{"norm": "rmsnorm", "rope_fraction": 1.0, "init_std_down": 0.0334, "lr_head": 0.00444}
Each number is 128 + 24 x the weight over its row's rms, rounded and kept within 0 to 255. Layers, rows and columns count from 0. Numbers have three digits each. The size before them is the row's rms in percent of the matrix's.

# gate: layer 11 MLP gate, 1216x448, rms 0.0343, rows 27-40, columns 64-127
# up: layer 11 MLP up, 1216x448, rms 0.0324, rows 27-39, columns 64-127
# down: layer 11 MLP down (transposed), 1216x448, rms 0.0334, rows 27-39, columns 64-127
gate27 099:100076152092123139142153142125137161117142145107131152120173134105126092131130121152135137135147120135123083134106201138159160123115095133077139093135131157142119106134107114150117137125138136
up27 102:125154120132170164156143115137086118104153092102128134146171133110127100162118146089161136141133093112119121154145137104098113142101147138129132136124126116118121139141108111124126118064149129
down27 096:120138145110138114104122146123108099129127146133130158148111114090104090154103121117137139127087141086121124099099161079134173181139130106127129110085130129155150126157134168113123129106142163
gate28 102:141103122141067127113103112106173134118090126085114120113095122150126136095100108153132163117155161127130109125125126130151076128138092106147131162095072129127138160137124120139151119126153118
up28 104:125138142157170148132180113142136114121114102155075154091125169081119119165149122120091123152128116116099145131078112082159111143133123152110110118120115137138084148163130112123137113126149136
down28 103:111125091134164113120135137177111128164128114129160153112166108140119111093120154121106120121121151167093107135130155117109104111136111138137124119105118132163155146106171145156166085117100153
gate29 106:141138134096144131134110127153189140168103156127121144084134172166111114161132145138089129109137100119166139151101128091106133104112122136113149145165104088155131103156095167109148136161121157
up29 097:140099155163065159120173133091144084117147143199132101130117138107107104097143139159116158147100115105147143172094092128078137150134110139122148116148118121193141127114129107111127084142145128
down29 097:114082103133167113153172137171142150150150125126148134148093121155114116135103087123165136088183098177100139140085117078124134152093111118115096162155118085100096133181125086122126142110116117
gate30 094:110118128109099130132156152140086113113150129130111144122131128145103096088107083160125112165115122161137168164098089153158089142150101126121080128140113161194144139091080112163126126099118122
up30 100:113126167080128149145142121125125128148125110145119129148094098128158114159127132101099082144110121134149092147093126136182123128147136118166128120115116112145155065122137138133124104092122087
down30 100:094118116098118150082131149143160102130106109174141142115109136132156085128137101164128094143079166143109151148151211133164114121137153140111150131108118118122116100108107076099090132131097085
gate31 095:135130113125156092144165125136118132140155130092149126120136111153182120104135150084126107121143107152098134084153153117112170148131147115086126091163149125096116120140134112124065172099130110
up31 095:136157093126108152112137130161087139112118119151120130132159120103097137143123134148163134120157129130127106106116170143138141117149133096130123184128146140108151119137137116144116133117121109
down31 096:150148121140081165128166143130116105128119148160105135151140081135136114129123159145122096129130120156109143102108155102114164106104127135120113175135131128149089126124136103164172163196104108
gate32 099:145138102152147074135146120161105160108091132148127137162152103097129109114089133107097146120126113130113129122135114136100084161102084091121161075109109130121151146100080145135091094112116066
up32 103:100127128128155144152125100114140138159130115095120112110129125120134163135103077149097123083123168141125140127204138164119133128107139099118144146161140097122134155109103140166110056110099105
down32 095:169095086121134108115163123113139101085111128139136115135138136136142108075129093107109110164135103109143124132121110124132135132131110131118093096103139132115117153123127162190127109128150119
gate33 102:106165120155147131077162104051098101097168118158111124159113121133128092127160096140116099136117140118128201149096128169131111141110103103117095114120108136109127130180104113105117108118142125
up33 099:150134091120096100155143115135127150128165137142075090154117119147127146140150114111130141153123086146147110136141052140140176124142123144142191122143131149140157131141105176110108125127110142
down33 102:140155095188140115153096114129136105142114145141105145099154142081158164142165139123132096103162126138161119161163141139165163147078130105124144089164152124142121181158158103099116117088145137
gate34 094:107142121125140135079154125156113137113103145110104158136134082125119080126157134148099114132147157134174179126139130133125119129084105142150113098116102134170120123131103140135168149154154142
up34 095:118118138122131151121130140127122166098116099106146106157116186154154169139195120113112119137117114134139157186115152146079123154142163105116124143153107138155144122096095143162152125147162107
down34 096:111137073149178075124150121120126126111156126154154099176100119143150160122106149158133162124107122116151116101135108167115110111124187141134135144149089113118124123113160099113146101138128145
gate35 100:133134119150157114137138139129094150160115077148133120079181116096140072109099142102103116156123157135118115124094160150119139151113108090126104136134167084123130100106123147162129123140112117
up35 101:125142135137145155140146139148142150099160118132118134141132154150144095129122119106157116159108147127118087127116115136129125146132139095109144141127132128156155101091192128158158108118124134
down35 094:102177128118124186086122109108116108123160114126108130131130174137133078157129152092121155116139079133129142136180116144103146120116123107136162165143141154123162119128139158125128122139124127
gate36 101:129148158128134107148159157095081130181162084097121118133097142137132136104154155123117133097127152097107158087122156132117132130092128137106153162120114106142123117100151121118134102139107156
up36 104:110161122132099086133128151126189137131098109162126119147107129146140151134153102148143107126107098149107140107109145112100135104117142068144129126157146128113159073105142099134163101130118131
down36 102:111138093128071121135094108122131157101154150141108130123138124133126129164095143157127117094114113112114124123149125131116116093079120162155127131128146139110144070129155092136172142136086138
gate37 097:143137150127157130164143105173122107111122105171131121100125176142149137117165132131174116096109136153147157158171158117140110138149133118171122182170162136125137165141136123121148134089095139
up37 105:161101121151118148127111094089099145173155134094166128099176097115122134077132159170129100146083094117119114130096120112188154100090140142158133126141112103107110113152111102128158132139114156
down37 101:153094128106126121108155110124104146139130130151138112132126087161158073117158096119170140164118110136111173169126153111130140157126162096112121165112133115124122102160119144137105055102109119
gate38 092:136136118137172129118117147085113133154153116127145141093110108123124109132121136077149108111111108120133107141131119096121131164146105175118116165167114165097099121160185171120118121116153102
up38 096:133113141140159115136135138102116154090133132145140158079135114106124110102106129127116138112101153109149142104156170119154150130160104142103139150129115160155123146089088104176097112138133105
down38 092:130141116107148100143125113122108153142110134174112131151060137132069141102124125161136145109118117163131154083139125125137104113131138136148124074079125104120119100157137171169175116134123128
gate39 101:154112135128144129103148172125141115147132139140119117077116112106115147131121156150094126152102131170120125098156170122104164092088096103111171147114118190135138091110097133147151093116101115
up39 096:106148142133146154142119103079149148150136161110098111127126167110142149162137184131120145141122144143153094116107122100118127108120119141137099072120130150158088139104125130127128134145132117
down39 107:138095107098146110090158138105132146123145162128085138079115172151148064127155130093160121139157133119105119124128110118143095129124099127101167134098141122159125119136108108111137133121125138
gate40 100:109099085101107095150124139152107127155154113102122131101110105133100119135120122168142119119124102152123134091094080154104148120151149105156129115152138153122085149143131085144121121119106137